{"num_hidden_layers": 9, "hidden_size": 64, "num_attention_heads": 2, "num_key_value_heads": 2, "head_dim": 64, "intermediate_size": 192, "vocab_size": 4685, "hidden_act": "swiglu", "norm": "rmsnorm", "norm_place": "pre", "norm_eps": 1e-05, "positions": "rope", "rope_theta": 10000.0, "rope_fraction": 1.0, "qk_norm": false, "attn_scale": 0.125, "bias": "none", "tie_word_embeddings": false, "parallel_block": false, "init": "normal", "init_std_qkv": 0.0733, "init_std_o": 0.0518, "init_std_up": 0.0733, "init_std_down": 0.0, "optimizer": "muon_variant", "learning_rate": 0.00671, "lr_mult_o": 1.5, "lr_mult_down": 3.0, "beta1": 0.95, "lr_head": 0.0116, "max_grad_norm": 1.0, "warmup_steps": 200, "schedule": "wsd", "decay_fraction": 1.0, "decay_shape": "linear", "final_lr_fraction": 0.0, "batch_tokens": 16384, "max_seq_len": 1024, "doc_mask": true, "train_tokens": 110400000, "max_steps": 6739, "dataset": "wikipedia_en"}
Each number is 50 + 15 x the weight over its row's rms, rounded and kept within 0 to 99. Layers, rows and columns count from 0. The size before them is the row's rms in percent of the matrix's.

# up: layer 4 MLP up, 192x64, rms 0.194, rows 70-104, columns 0-63
# down: layer 4 MLP down (transposed), 192x64, rms 0.299, rows 70-104, columns 0-63
# gate: layer 4 MLP gate, 192x64, rms 0.198, rows 71-105, columns 0-63
up70 102:65 27 14 15 44 54 53 70 50 50 75 37 46 67 40 59 51 45 79 51 38 43 65 34 55 65 45 40 49 61 64 56 44 43 40 62 53 45 63 26 46 31 74 49 55 17 33 37 53 65 56 74 33 46 58 51 66 76 48 15 52 41 44 41
down70 084:34 54 30 57 37 29 21 83 58 70 51 59 63 57 20 62 60 25 41 19 47 46 65 89 40 53 66 47 46 60 50 58 45 33 39 57 41 53 51 36 63 49 34 59 75 29 39 28 45 36 46 55 42 63 55 54 59 39 30 59 28 40 71 45
gate71 109:26 44 91 60 38 67 23 49 53 29 59 38 65 43 23 41 69 39 44 50 53 60 70 54 60 64 58 56 40 38 50 66 23 55 34 59 37 20 31 21 31 61 44 34 64 61 70 76 38 49 51 37 69 60 38 43 56 36 56 59 47 32 57 45
up71 085:72 58 71 64 36 66 67 41 40 52 59 45 61 28 46 67 56 68 28 29 66 75 74 50 65 54 74 29 62 65 43 44 30 59 59 72 60 33 23 57 19 38 69 34 39 54 55 62 72 47 55 47 42 39 68 28 70 45 71 48 47 52 54 43
down71 085:05 65 61 50 45 53 51 42 64 17 90 51 36 73 44 57 46 12 53 41 64 50 51 50 69 51 64 51 26 40 48 59 24 40 62 42 31 39 50 55 50 43 35 51 49 60 38 32 51 58 64 31 58 40 64 28 47 49 52 60 52 84 58 50
gate72 088:51 55 35 70 55 53 71 56 08 69 51 47 43 60 45 55 30 53 56 37 55 06 65 57 56 35 37 61 53 62 49 58 55 67 49 73 37 51 35 73 61 29 69 56 44 44 66 43 78 37 56 46 15 47 43 55 69 57 39 59 33 49 63 21
up72 087:43 39 61 44 12 43 46 81 39 46 46 29 70 39 39 72 49 74 41 61 56 37 25 55 64 36 62 50 47 67 59 37 54 35 79 43 70 59 68 43 56 50 46 06 28 68 55 23 52 58 64 54 50 65 57 67 42 37 41 49 40 42 67 48
down72 085:39 29 59 60 82 54 56 24 17 56 74 68 43 67 42 51 33 42 47 70 27 58 37 35 38 46 39 43 71 61 59 69 46 53 64 34 54 61 31 39 27 47 75 56 50 56 42 67 33 49 54 23 53 56 64 41 50 57 64 20 62 72 26 60
gate73 086:58 31 46 50 52 79 64 45 35 58 41 33 56 43 69 59 51 58 61 36 42 76 57 49 49 44 44 70 29 48 60 49 74 47 64 34 35 48 37 49 66 29 40 37 56 33 24 38 62 61 67 45 70 80 83 30 21 41 44 75 35 78 45 53
up73 093:49 44 62 78 82 62 53 68 57 33 11 25 54 45 39 30 71 50 42 46 52 52 81 46 44 48 37 54 55 59 52 19 30 79 39 57 40 52 51 47 34 47 50 43 73 74 39 59 37 50 49 52 30 55 28 35 58 62 33 43 70 31 62 45
down73 098:36 54 53 58 47 46 28 61 60 28 17 38 34 16 39 42 67 61 17 48 40 35 52 47 50 37 64 54 57 43 51 18 64 59 52 69 26 51 55 62 39 70 38 21 85 58 32 28 53 72 42 50 41 71 50 58 61 64 62 48 48 50 54 56
gate74 094:37 61 38 47 56 35 53 46 50 65 55 32 41 23 43 40 55 48 52 47 77 52 76 76 34 42 45 50 47 59 75 74 50 58 34 52 60 15 73 35 34 62 21 68 21 68 47 55 51 36 54 35 63 19 73 48 57 36 45 34 40 54 37 30
up74 092:44 55 32 48 36 41 75 67 60 59 63 66 50 56 82 39 27 46 37 67 56 58 40 38 42 70 74 42 46 56 73 64 61 56 49 40 49 31 19 45 22 71 55 59 26 47 55 27 57 69 39 31 57 54 36 48 36 31 32 48 30 45 22 28
down74 086:32 52 24 61 54 51 45 27 35 49 50 47 55 40 67 34 60 53 50 29 63 75 41 80 42 51 48 32 84 61 36 63 62 53 39 82 43 42 77 42 36 56 56 76 47 78 63 52 73 51 74 63 38 38 42 43 79 36 44 55 64 51 38 39
gate75 085:44 68 44 67 60 33 63 70 55 58 66 25 43 45 43 42 48 36 58 35 56 46 62 68 61 52 28 53 73 69 82 24 69 31 40 64 42 55 65 38 53 65 51 40 22 43 53 61 53 49 64 44 21 55 75 45 03 51 36 42 44 44 69 54
up75 084:53 42 45 47 48 75 82 40 16 39 27 66 52 35 37 60 47 47 38 47 46 61 60 37 59 80 67 43 54 42 15 57 35 77 77 33 56 71 44 48 37 48 68 42 71 40 31 29 60 39 64 38 38 40 56 46 76 66 63 54 59 47 37 58
down75 085:56 71 62 64 46 28 23 56 69 51 41 22 59 54 65 48 61 24 38 52 53 42 72 66 49 60 30 62 75 53 74 40 58 36 35 83 38 31 69 52 66 61 34 34 47 39 53 61 40 60 26 69 53 63 58 51 60 31 47 39 60 13 54 59
gate76 092:13 54 58 22 29 29 58 29 44 57 48 42 33 32 39 56 46 47 39 39 19 67 58 32 83 47 53 56 67 58 54 40 75 57 59 47 53 35 77 58 39 73 56 57 48 29 52 61 57 11 39 44 52 56 42 23 47 63 52 49 33 35 44 45
up76 096:14 62 51 35 68 56 62 34 80 60 61 48 54 44 55 39 40 40 43 44 35 67 42 71 21 41 55 49 46 31 47 61 62 58 64 35 71 34 65 57 48 42 56 39 50 36 47 60 25 33 42 38 50 48 77 46 03 36 67 28 41 34 66 38
down76 093:62 35 58 11 93 41 57 19 38 46 44 35 67 50 51 48 41 63 61 54 65 53 40 57 57 43 55 61 48 49 57 54 51 49 87 22 90 54 54 72 57 60 61 64 41 33 69 74 36 52 53 58 44 52 31 32 53 58 52 38 40 64 48 56
gate77 101:25 35 46 35 38 62 50 44 27 72 58 61 43 77 61 27 63 45 59 35 64 25 56 55 29 45 61 69 52 75 71 63 47 47 51 59 27 48 57 71 52 43 46 83 65 58 30 36 35 35 22 70 31 49 42 68 45 53 61 52 41 25 71 45
up77 106:55 68 33 52 26 55 66 39 32 42 78 26 45 63 52 38 35 39 49 64 32 33 33 41 85 49 37 33 62 29 44 37 70 38 73 31 42 53 30 62 36 33 53 42 53 82 40 50 54 46 51 30 54 48 43 42 72 32 25 35 40 50 31 35
down77 093:46 36 58 44 72 49 49 52 43 43 29 74 60 21 47 60 62 51 48 46 56 58 39 18 44 34 28 55 18 49 44 58 47 53 23 71 52 54 41 31 52 52 50 47 27 51 65 60 60 55 39 34 73 58 51 62 40 69 78 50 38 99 34 36
gate78 090:45 75 38 76 54 21 22 36 48 17 26 53 49 59 42 41 48 33 60 51 69 65 48 73 34 51 71 32 41 50 75 43 31 61 68 59 52 25 40 69 63 37 55 38 48 71 54 67 65 44 37 61 76 61 52 68 56 50 61 46 70 52 33 41
up78 101:49 61 35 39 37 11 66 34 52 50 49 70 58 50 68 36 40 21 64 68 10 82 50 48 65 36 64 67 41 52 61 69 34 59 63 50 66 52 75 34 37 62 45 35 36 58 68 69 52 23 49 48 54 40 50 36 64 55 62 47 34 47 60 32
down78 098:50 59 29 40 20 30 67 43 71 71 54 53 73 66 45 39 66 44 58 28 59 89 26 68 44 21 35 22 40 61 41 65 36 62 63 53 67 45 56 80 43 66 39 49 50 26 51 47 60 58 55 45 71 54 47 49 56 74 52 63 59 66 47 51
gate79 099:73 26 37 65 52 81 09 44 53 41 79 84 40 73 55 44 59 55 55 48 43 59 59 61 51 54 76 51 42 67 56 45 35 49 56 77 38 49 40 29 42 52 57 52 49 36 47 54 71 41 29 81 69 63 34 32 32 46 39 65 52 47 40 47
up79 095:66 65 63 44 38 42 66 42 52 37 48 47 45 45 26 61 68 47 51 68 84 66 67 34 63 24 44 66 23 69 52 67 52 72 39 33 34 71 70 58 50 58 38 65 38 36 64 45 69 54 61 17 59 36 50 17 42 36 47 67 70 49 59 58
down79 095:41 37 56 42 21 51 32 47 65 47 48 30 67 78 59 76 56 39 37 39 67 64 45 35 52 38 32 40 47 65 52 63 40 48 21 72 38 27 62 49 45 40 51 48 55 52 53 47 42 38 31 63 46 60 86 81 51 45 75 67 36 90 50 55
gate80 090:51 56 70 47 40 71 59 26 22 62 40 79 60 67 45 66 56 69 43 56 43 49 28 36 70 25 48 48 37 43 34 46 49 80 68 48 53 26 46 58 57 63 32 47 66 49 52 48 44 51 46 42 62 54 62 44 85 27 38 72 11 42 39 35
up80 106:53 53 37 44 64 35 55 66 60 55 39 80 64 84 63 67 63 44 54 47 63 36 42 56 35 61 25 89 64 27 46 42 64 41 31 37 36 51 54 44 54 50 65 76 43 38 43 56 34 64 20 80 28 49 71 38 45 44 54 53 41 54 51 81
down80 104:68 60 51 48 72 40 54 56 52 56 58 62 61 37 47 66 64 30 62 63 49 41 22 78 45 72 47 44 56 30 47 52 47 34 56 54 56 63 71 81 23 70 73 72 29 19 27 45 31 61 40 69 29 56 44 34 37 63 69 61 61 52 43 37
gate81 095:48 75 56 43 72 31 28 51 57 26 21 62 29 38 54 45 44 41 58 38 22 49 51 25 54 53 42 79 37 47 38 68 40 31 60 77 80 62 41 59 10 35 55 60 46 29 56 41 47 56 46 51 47 31 67 48 53 40 30 48 55 37 65 60
up81 102:40 72 42 49 73 39 51 52 30 40 43 24 46 99 38 59 64 58 42 59 70 32 52 53 53 65 28 45 62 31 53 40 55 49 47 57 58 11 58 61 58 43 42 55 45 77 24 39 62 33 58 39 47 62 60 60 75 46 63 31 53 28 31 38
down81 103:51 33 43 67 57 47 57 40 48 44 48 47 28 69 48 56 51 70 39 46 36 30 48 82 49 26 52 48 66 68 35 35 69 47 33 37 27 42 65 71 91 61 33 45 41 64 56 79 74 24 46 54 59 47 38 53 49 43 58 39 66 20 30 41
gate82 116:28 18 57 47 32 33 58 63 51 34 50 64 39 39 43 62 49 49 39 43 45 76 67 47 40 50 45 62 32 55 47 34 43 66 63 64 21 79 51 49 51 62 55 73 68 27 40 14 40 53 53 61 43 79 58 73 55 66 32 46 27 76 52 36
up82 107:53 44 49 67 43 60 83 53 44 78 48 46 33 61 84 54 72 55 54 63 52 45 59 31 50 54 45 61 51 65 46 54 82 68 61 52 46 63 32 46 64 40 56 64 33 26 62 72 72 70 36 71 75 47 43 40 70 66 57 84 42 41 60 69
down82 095:32 65 56 53 78 62 42 44 68 56 39 53 48 41 98 28 44 33 56 65 40 51 61 51 40 27 76 61 50 48 39 66 44 73 38 69 78 63 58 45 62 52 55 46 39 45 39 51 49 47 19 46 25 67 48 53 84 31 58 75 54 51 62 54
gate83 121:51 54 37 29 49 82 57 46 66 40 53 50 16 57 58 51 46 75 50 89 42 41 34 29 25 53 53 59 33 24 48 48 56 57 71 40 56 48 55 57 29 41 38 58 55 76 56 38 45 17 71 42 73 26 54 36 48 30 68 37 46 45 59 49
up83 107:48 81 68 38 51 54 79 66 73 18 64 49 61 38 48 46 56 17 67 37 54 46 46 40 56 65 59 77 42 53 22 55 72 46 54 58 48 63 54 65 58 19 76 71 61 53 72 72 38 47 33 60 36 43 59 49 48 58 21 41 52 59 57 56
down83 103:49 67 44 68 52 48 65 45 43 41 58 56 60 47 30 23 21 44 74 55 61 54 29 57 63 59 43 79 41 32 52 52 51 30 24 52 42 75 88 49 62 54 55 40 54 50 61 36 63 40 69 61 55 26 68 61 44 52 32 78 76 36 64 73
gate84 118:66 52 63 39 68 64 48 41 80 78 50 53 50 44 70 46 50 23 52 53 60 36 39 29 48 38 61 48 26 56 54 50 21 39 80 63 45 13 43 39 60 39 48 40 54 64 52 27 37 23 83 62 35 58 45 36 35 39 73 43 53 58 42 40
up84 100:72 23 45 42 64 35 38 31 36 46 39 39 63 46 65 59 71 58 49 37 49 78 53 59 61 53 50 67 40 47 64 31 51 49 63 38 29 72 48 57 54 30 61 40 40 80 62 61 63 49 44 11 58 70 25 28 36 36 54 54 57 53 64 13
down84 101:85 36 38 56 59 28 53 53 19 32 66 25 46 57 69 62 42 82 60 18 49 65 21 57 47 38 63 34 24 45 86 48 63 53 28 41 44 53 65 52 47 50 54 40 41 45 70 46 50 49 57 25 46 67 50 65 46 53 28 52 53 40 55 45
gate85 086:43 41 53 62 70 56 61 12 59 44 35 70 46 13 37 64 59 46 32 55 46 47 89 40 44 23 47 61 73 64 46 50 53 61 44 66 22 37 57 42 57 43 63 61 70 28 66 44 35 51 49 55 68 63 44 68 43 42 29 54 83 50 49 46
up85 096:47 35 49 35 27 50 41 46 67 47 67 37 26 48 56 39 65 52 56 29 68 38 73 33 32 63 48 39 66 67 68 25 67 64 61 65 43 62 38 64 42 45 40 72 59 49 35 70 49 91 47 83 34 36 48 39 50 39 36 41 51 27 33 31
down85 091:43 61 42 64 42 48 46 53 61 50 83 39 54 36 72 42 75 52 59 54 35 05 69 65 50 32 28 61 58 35 57 38 40 73 47 51 44 70 62 57 68 54 31 44 34 34 53 34 63 43 54 47 62 57 64 30 75 29 46 58 34 41 89 47
gate86 108:60 51 51 59 52 44 48 39 27 59 64 45 51 54 40 51 18 54 47 87 25 53 69 25 50 56 48 65 73 43 42 49 58 59 69 59 68 32 43 46 45 74 00 63 68 42 55 62 51 52 46 65 54 44 51 50 51 44 46 34 23 56 27 74
up86 104:50 46 46 45 52 84 55 66 60 52 47 45 42 37 65 32 97 64 59 26 69 43 78 45 20 51 07 43 44 80 64 44 46 65 66 47 45 48 71 55 59 55 40 61 30 47 45 48 50 54 59 54 39 57 61 45 38 47 40 32 27 36 38 54
down86 114:23 22 28 51 44 67 48 45 44 12 74 55 37 32 39 37 80 58 64 46 62 44 52 44 43 63 40 67 63 55 50 29 55 75 56 70 49 59 56 30 47 43 25 49 32 43 61 44 46 36 61 54 48 52 45 40 42 42 47 54 25 29 49 06
gate87 105:66 58 42 43 40 30 50 34 76 57 40 63 82 34 40 32 63 58 43 49 52 51 43 30 42 46 37 58 48 61 44 53 48 47 62 50 55 42 93 80 52 63 53 56 72 22 46 21 40 61 28 75 75 35 36 55 48 81 50 55 68 50 56 62
up87 121:59 62 18 30 83 61 45 49 52 63 41 38 33 61 61 29 63 58 39 48 54 30 36 40 18 37 44 49 54 37 49 73 49 39 55 40 63 39 65 32 55 52 59 56 37 52 46 78 06 51 67 55 49 48 60 66 17 34 62 36 59 46 58 31
down87 125:51 59 35 48 65 49 53 63 37 41 35 58 63 55 33 44 41 50 55 48 30 38 42 30 31 55 36 52 55 68 77 52 21 41 75 34 68 44 64 32 27 51 48 41 22 85 45 42 13 46 33 74 46 29 35 48 43 47 57 64 17 58 47 42
gate88 092:43 43 42 43 60 48 42 39 55 52 43 67 80 22 49 37 30 74 34 63 63 28 56 31 40 42 47 48 32 61 43 22 52 67 46 55 44 49 54 45 51 36 65 48 63 24 53 29 43 68 69 69 64 73 78 45 62 72 56 64 62 94 47 58
up88 125:40 63 37 58 67 62 56 39 49 62 69 55 56 51 51 38 71 51 57 52 40 46 45 63 55 50 43 37 49 56 42 69 87 44 23 39 45 55 62 39 31 49 56 36 50 49 35 70 34 46 19 43 24 58 89 75 29 69 39 42 52 15 21 48
down88 144:55 89 46 53 28 56 62 45 64 48 66 69 60 49 49 66 63 26 50 36 53 64 38 58 52 79 42 43 46 48 52 65 50 41 46 22 32 78 54 32 40 46 32 40 29 57 50 65 27 42 34 53 14 52 73 70 36 45 54 33 51 26 28 42
gate89 095:55 52 67 61 43 59 42 39 38 30 60 78 64 53 57 56 61 55 61 40 55 53 09 44 59 52 44 81 51 53 27 75 65 34 34 50 47 61 51 49 60 54 52 03 50 46 40 45 33 66 52 39 18 80 49 62 30 46 58 51 24 67 39 54
up89 110:44 73 23 33 50 35 58 34 71 51 31 66 40 64 42 50 58 34 31 59 34 52 14 67 55 44 67 37 28 80 27 49 68 28 62 36 61 52 54 66 43 66 42 21 43 51 36 67 63 50 21 63 69 56 45 55 52 60 42 53 34 63 66 55
down89 104:67 63 65 64 47 47 41 46 47 53 47 81 31 25 44 69 41 51 64 46 45 43 36 20 62 49 76 56 43 53 57 73 64 36 51 51 54 59 36 46 49 56 56 40 53 62 31 00 34 46 46 88 49 60 59 46 72 69 50 59 29 69 34 43
gate90 103:63 73 62 31 62 61 50 43 66 55 52 50 58 18 08 38 59 45 66 77 76 57 60 64 36 72 59 61 53 22 35 57 34 47 59 51 46 40 67 35 36 53 52 78 47 55 58 56 51 33 39 71 52 56 56 56 20 53 51 43 51 51 14 35
up90 110:35 49 71 48 65 59 50 52 41 28 48 42 42 19 75 45 56 53 32 52 52 27 49 33 26 57 48 35 41 68 40 57 32 43 71 52 49 46 62 56 64 25 41 55 30 82 63 70 36 52 95 53 46 73 50 48 78 69 40 59 60 66 54 49
down90 116:27 66 75 43 46 54 43 52 35 73 49 27 34 37 62 54 68 41 72 73 39 32 26 31 40 49 65 24 70 44 47 66 51 57 56 51 33 58 61 45 47 65 42 62 62 77 41 64 52 55 67 65 41 79 35 51 41 55 47 49 46 79 10 50
gate91 082:67 27 56 54 56 40 52 44 49 49 45 47 10 26 50 42 65 29 83 37 50 45 36 56 49 61 59 45 25 67 63 67 87 36 76 38 44 41 17 85 46 47 38 58 52 50 52 39 60 62 52 62 42 58 47 53 58 49 39 31 66 24 47 57
up91 090:60 57 43 48 59 45 53 41 54 61 37 46 32 46 52 57 34 68 21 92 58 50 44 42 50 57 62 44 64 27 17 38 15 37 76 59 56 43 60 31 57 18 78 58 56 75 61 40 43 64 56 45 37 28 45 47 61 61 52 49 25 51 40 32
down91 079:57 36 43 60 39 60 22 46 55 40 46 23 60 44 66 45 63 62 65 39 56 39 64 41 45 42 57 64 18 59 69 68 87 54 30 33 47 61 79 54 34 71 43 61 42 52 42 38 35 36 50 57 47 59 33 75 47 15 71 57 47 71 54 74
gate92 107:39 34 67 85 52 76 10 21 23 49 27 54 59 61 48 59 53 58 55 55 79 31 50 42 39 48 56 67 47 50 42 56 72 57 46 63 44 69 31 54 52 55 58 35 72 60 65 43 23 60 33 60 49 57 51 46 63 57 40 34 79 58 65 68
up92 111:69 24 35 36 23 38 69 70 38 41 53 52 49 44 49 36 43 35 64 69 46 68 42 24 24 69 48 29 66 54 43 53 42 83 69 52 44 74 30 32 54 65 61 38 37 56 46 30 44 29 80 64 62 45 57 43 55 46 22 38 49 50 31 56
down92 107:55 32 54 29 40 55 27 61 39 47 75 38 50 70 19 54 31 67 87 32 61 68 49 37 43 57 62 77 65 58 42 57 54 73 51 36 25 51 42 47 51 41 55 63 30 50 51 54 59 56 73 35 58 43 22 39 52 58 36 69 15 47 34 57
gate93 098:50 81 63 59 52 31 48 69 43 78 66 54 63 55 36 16 42 33 45 56 67 44 56 48 47 56 45 53 43 40 51 65 70 69 70 03 49 71 57 35 53 51 36 58 61 36 51 22 08 54 71 51 49 57 52 31 48 39 47 57 46 58 46 39
up93 105:33 53 63 50 52 55 47 51 56 64 59 47 56 59 39 26 43 41 63 62 49 38 68 45 28 44 45 33 50 31 69 92 77 49 95 66 58 45 71 44 88 46 63 37 54 47 37 36 41 38 31 29 35 49 40 72 66 58 53 52 58 40 44 65
down93 106:44 60 65 43 43 46 38 44 72 54 49 72 58 27 68 45 39 26 55 71 49 55 53 56 53 43 83 62 26 54 62 49 23 58 21 78 47 20 41 46 40 46 68 72 39 56 53 73 52 49 37 55 51 59 54 67 49 35 26 33 43 10 50 63
gate94 103:42 65 40 58 74 59 25 68 32 58 64 57 66 58 35 64 33 57 28 68 68 51 73 49 57 49 62 37 44 76 53 45 46 46 45 43 58 42 61 52 48 37 35 34 66 65 63 52 36 59 68 63 54 50 71 54 80 60 53 87 17 72 79 66
up94 108:30 42 05 30 30 67 29 44 24 64 46 62 37 49 49 39 62 68 63 53 56 45 44 46 41 54 55 54 51 62 39 31 47 38 42 36 35 60 29 38 26 58 27 73 59 74 45 41 45 57 45 65 42 54 56 47 38 50 11 41 31 22 32 59
down94 111:45 31 57 43 37 37 69 32 39 46 47 41 60 55 57 35 89 38 60 41 60 56 26 63 48 45 34 52 69 53 27 46 21 67 62 42 36 53 39 76 58 72 45 42 57 32 57 20 52 52 42 45 34 47 71 75 48 35 47 15 52 16 48 52
gate95 094:65 53 50 65 46 35 56 59 36 51 46 57 54 36 32 64 37 81 59 38 27 24 37 60 36 55 56 53 53 54 80 57 48 53 56 64 33 67 35 62 85 62 59 70 37 47 52 51 24 11 44 37 70 60 55 65 68 75 64 59 50 53 73 68
up95 086:30 45 62 68 52 54 67 54 18 46 34 21 42 36 51 48 44 40 35 12 44 47 41 76 39 69 60 77 28 73 47 69 30 56 57 67 37 48 52 49 47 71 67 75 53 53 62 46 22 29 54 49 55 69 35 63 76 52 45 47 55 37 48 41
down95 094:31 52 37 42 70 43 42 64 82 49 61 42 75 55 74 70 55 42 54 75 59 51 49 12 58 40 52 36 61 36 37 60 49 55 33 47 59 53 55 44 37 55 31 19 69 41 16 52 51 67 49 72 48 64 60 51 32 54 57 55 11 55 48 29
gate96 090:38 36 63 48 33 49 46 63 69 35 37 27 28 63 60 48 82 46 59 21 79 52 88 53 25 55 43 38 52 61 63 36 58 62 64 67 75 39 47 44 48 42 59 56 35 62 39 66 84 49 40 56 62 46 77 34 40 31 52 35 40 52 63 49
up96 090:77 51 33 62 40 49 44 51 41 99 21 47 54 60 54 50 39 63 39 68 42 45 70 60 43 80 44 37 35 48 24 54 54 48 68 66 56 32 44 56 55 57 43 59 61 55 37 80 66 31 50 51 44 73 34 53 37 74 59 49 62 37 73 35
down96 091:51 42 45 18 70 40 62 19 39 36 62 55 60 71 51 71 25 53 51 47 26 61 55 64 56 60 51 44 76 45 64 36 38 57 71 48 58 76 35 42 47 54 53 46 50 41 45 65 37 28 67 35 48 18 32 22 28 50 28 28 45 69 41 40
gate97 095:32 67 64 53 26 60 39 72 52 28 55 60 43 52 56 27 34 54 37 59 51 39 50 62 39 66 67 49 08 62 50 47 53 55 63 35 87 43 67 36 42 37 46 59 41 43 55 44 17 42 54 36 58 71 67 56 43 75 76 58 43 37 82 57
up97 105:63 88 53 53 67 43 33 29 30 64 70 42 65 17 83 42 37 26 56 48 33 49 26 57 77 61 27 36 46 58 46 55 55 28 66 71 37 45 44 41 40 58 64 47 61 57 58 46 35 48 50 61 61 65 60 55 66 62 71 43 45 29 34 42
down97 106:44 39 30 53 59 47 31 24 44 59 62 44 67 89 46 54 40 27 61 42 45 48 38 55 48 55 37 45 48 43 77 41 21 32 84 39 61 60 43 26 54 40 35 24 56 40 35 54 47 36 38 38 45 72 45 56 87 60 37 25 35 59 37 50
gate98 072:20 44 25 36 63 34 40 33 44 53 61 49 28 68 33 49 48 51 46 71 44 45 23 44 80 25 35 47 66 66 54 35 70 55 52 75 48 52 67 61 53 57 40 67 27 48 63 44 44 56 38 43 83 51 40 42 40 53 23 56 32 47 51 88
up98 084:35 63 48 38 80 66 48 43 33 65 54 51 37 58 13 37 42 67 60 64 45 52 56 47 63 62 80 66 57 57 61 54 65 55 29 40 65 60 33 59 59 59 31 77 75 46 60 46 62 52 44 46 62 49 72 62 40 83 82 35 50 65 67 72
down98 082:66 34 54 49 67 45 63 40 34 51 50 50 49 66 67 65 42 54 71 52 51 79 19 79 68 34 36 25 35 62 47 52 39 27 70 56 48 63 47 40 43 48 66 56 13 33 63 69 66 69 63 44 56 37 38 36 58 60 27 50 53 54 14 58
gate99 113:75 42 42 46 57 47 45 27 48 50 21 57 45 81 49 74 40 72 33 65 57 30 47 50 71 56 47 48 68 36 62 53 41 75 69 41 62 48 45 56 23 39 55 61 62 40 31 33 72 42 61 38 31 77 65 42 27 82 50 51 57 55 26 63
up99 095:61 21 36 42 39 41 49 63 51 35 56 35 67 73 33 55 50 60 57 49 93 23 37 83 52 71 29 58 59 22 39 23 65 56 61 49 60 58 58 49 45 38 48 48 47 36 38 45 63 40 33 52 39 50 81 54 51 63 40 63 68 82 54 54
down99 094:41 35 57 32 66 48 58 36 65 31 51 36 66 26 42 46 55 65 60 69 66 21 24 49 34 52 56 46 16 37 34 56 56 88 51 79 44 38 71 53 51 72 36 51 53 63 55 45 50 56 88 54 34 49 62 61 58 43 55 77 51 60 39 63
gate100 117:52 53 51 47 47 48 59 56 49 56 61 58 79 46 33 49 26 70 24 49 51 69 72 33 41 38 54 39 64 37 70 38 55 52 33 52 51 41 69 54 57 77 01 30 47 44 43 53 64 55 76 25 47 54 73 50 40 41 78 27 62 69 37 44
up100 104:36 50 71 56 53 44 52 08 45 53 55 38 74 41 82 55 23 59 53 69 59 49 86 28 49 36 53 44 45 64 60 68 62 54 63 54 44 27 66 33 56 25 45 46 46 33 52 70 39 63 72 52 35 70 56 62 56 60 45 50 75 65 73 41
down100 105:51 53 38 41 54 48 64 34 47 57 78 68 53 53 64 48 23 55 41 44 60 51 60 31 68 40 63 49 66 44 63 67 62 35 42 81 39 45 73 21 38 31 27 43 69 86 39 54 41 50 80 53 48 63 43 80 61 38 57 75 69 58 48 36
gate101 098:54 54 26 26 35 53 50 90 77 33 33 57 51 48 38 63 46 32 55 73 63 67 51 44 80 40 57 55 47 49 64 56 69 34 54 82 36 64 59 53 55 66 38 82 57 35 48 40 46 50 62 62 36 29 42 45 48 20 51 53 78 63 63 46
up101 090:54 77 57 38 59 64 51 20 47 44 44 66 58 58 25 53 64 41 76 54 52 45 45 70 60 37 55 29 38 52 40 74 32 40 44 51 43 33 65 55 33 45 48 47 70 62 19 77 42 22 29 42 45 53 55 79 58 61 41 25 60 65 40 18
down101 100:78 55 38 45 46 53 57 61 63 49 50 45 55 61 63 65 67 51 39 31 51 40 58 33 80 51 45 73 37 64 99 38 61 59 48 64 27 65 12 38 53 59 49 68 51 39 72 22 33 67 58 36 41 60 53 34 61 43 43 41 70 64 55 47
gate102 100:83 61 64 41 53 46 29 81 43 69 35 52 60 73 35 25 50 68 55 45 49 35 26 92 38 64 50 37 21 30 60 44 53 55 54 34 56 39 47 38 54 42 68 38 49 47 35 22 37 67 20 52 52 41 35 49 45 62 43 31 48 40 42 44
up102 100:57 54 61 47 90 79 45 62 58 64 38 64 36 47 44 55 53 40 49 30 56 56 56 68 18 53 54 79 49 57 69 38 58 52 53 87 31 17 40 49 48 49 51 63 58 38 33 27 61 49 75 58 38 77 57 39 63 33 42 40 57 39 42 28
down102 086:28 51 67 21 68 45 59 44 46 71 35 62 84 78 27 56 54 77 61 53 52 48 25 46 44 46 41 48 52 37 80 47 49 59 62 39 51 57 27 57 61 51 39 53 59 30 40 50 54 54 35 55 75 72 46 30 70 85 40 65 46 26 58 52
gate103 111:35 56 46 32 50 53 49 61 54 39 56 70 52 61 01 53 59 31 41 39 61 57 46 48 61 51 57 33 55 52 40 24 39 41 50 37 54 49 31 30 49 49 55 45 82 44 40 26 23 58 45 70 72 29 48 68 21 33 35 33 44 82 33 51
up103 104:47 71 63 44 64 68 67 29 75 39 67 54 24 19 58 67 79 29 65 63 61 59 37 47 62 37 35 29 45 62 35 59 51 53 46 47 48 39 34 39 64 43 73 14 46 51 37 62 43 58 34 59 60 56 37 54 42 78 20 68 43 57 41 57
down103 104:37 51 74 53 51 40 84 36 69 41 71 60 21 47 42 50 42 37 40 62 47 43 39 41 55 55 60 48 88 86 45 45 48 70 61 50 55 57 49 14 48 28 77 39 49 50 55 71 22 60 30 40 40 70 55 37 47 43 38 69 61 41 55 56
gate104 094:48 45 68 50 66 60 70 35 58 70 62 57 63 34 58 41 49 43 73 43 75 65 63 52 54 66 63 42 37 44 41 49 33 26 66 36 46 33 52 19 43 64 44 39 72 56 35 55 34 23 27 77 62 78 39 54 75 48 72 66 42 32 44 27
up104 105:46 50 67 71 64 75 52 60 59 46 34 46 48 35 62 30 40 35 48 58 34 52 59 66 84 52 50 53 45 81 29 46 62 32 41 18 53 46 47 27 60 83 41 00 43 67 55 42 57 46 61 62 56 66 52 67 58 41 44 59 40 40 52 31
down104 096:45 39 58 72 65 49 62 38 61 35 55 51 51 28 56 45 57 44 50 63 40 32 57 13 72 55 55 50 39 63 38 41 26 49 30 56 45 46 63 15 26 62 34 55 50 60 49 45 44 41 11 46 37 90 47 44 75 60 63 32 51 62 38 26
gate105 108:50 70 67 49 51 33 45 44 52 43 63 62 44 46 06 39 18 73 33 42 21 31 33 66 56 60 72 55 46 40 37 32 52 38 24 24 60 63 37 39 43 45 42 45 70 57 17 32 55 74 54 47 56 62 45 55 60 56 46 40 53 67 66 39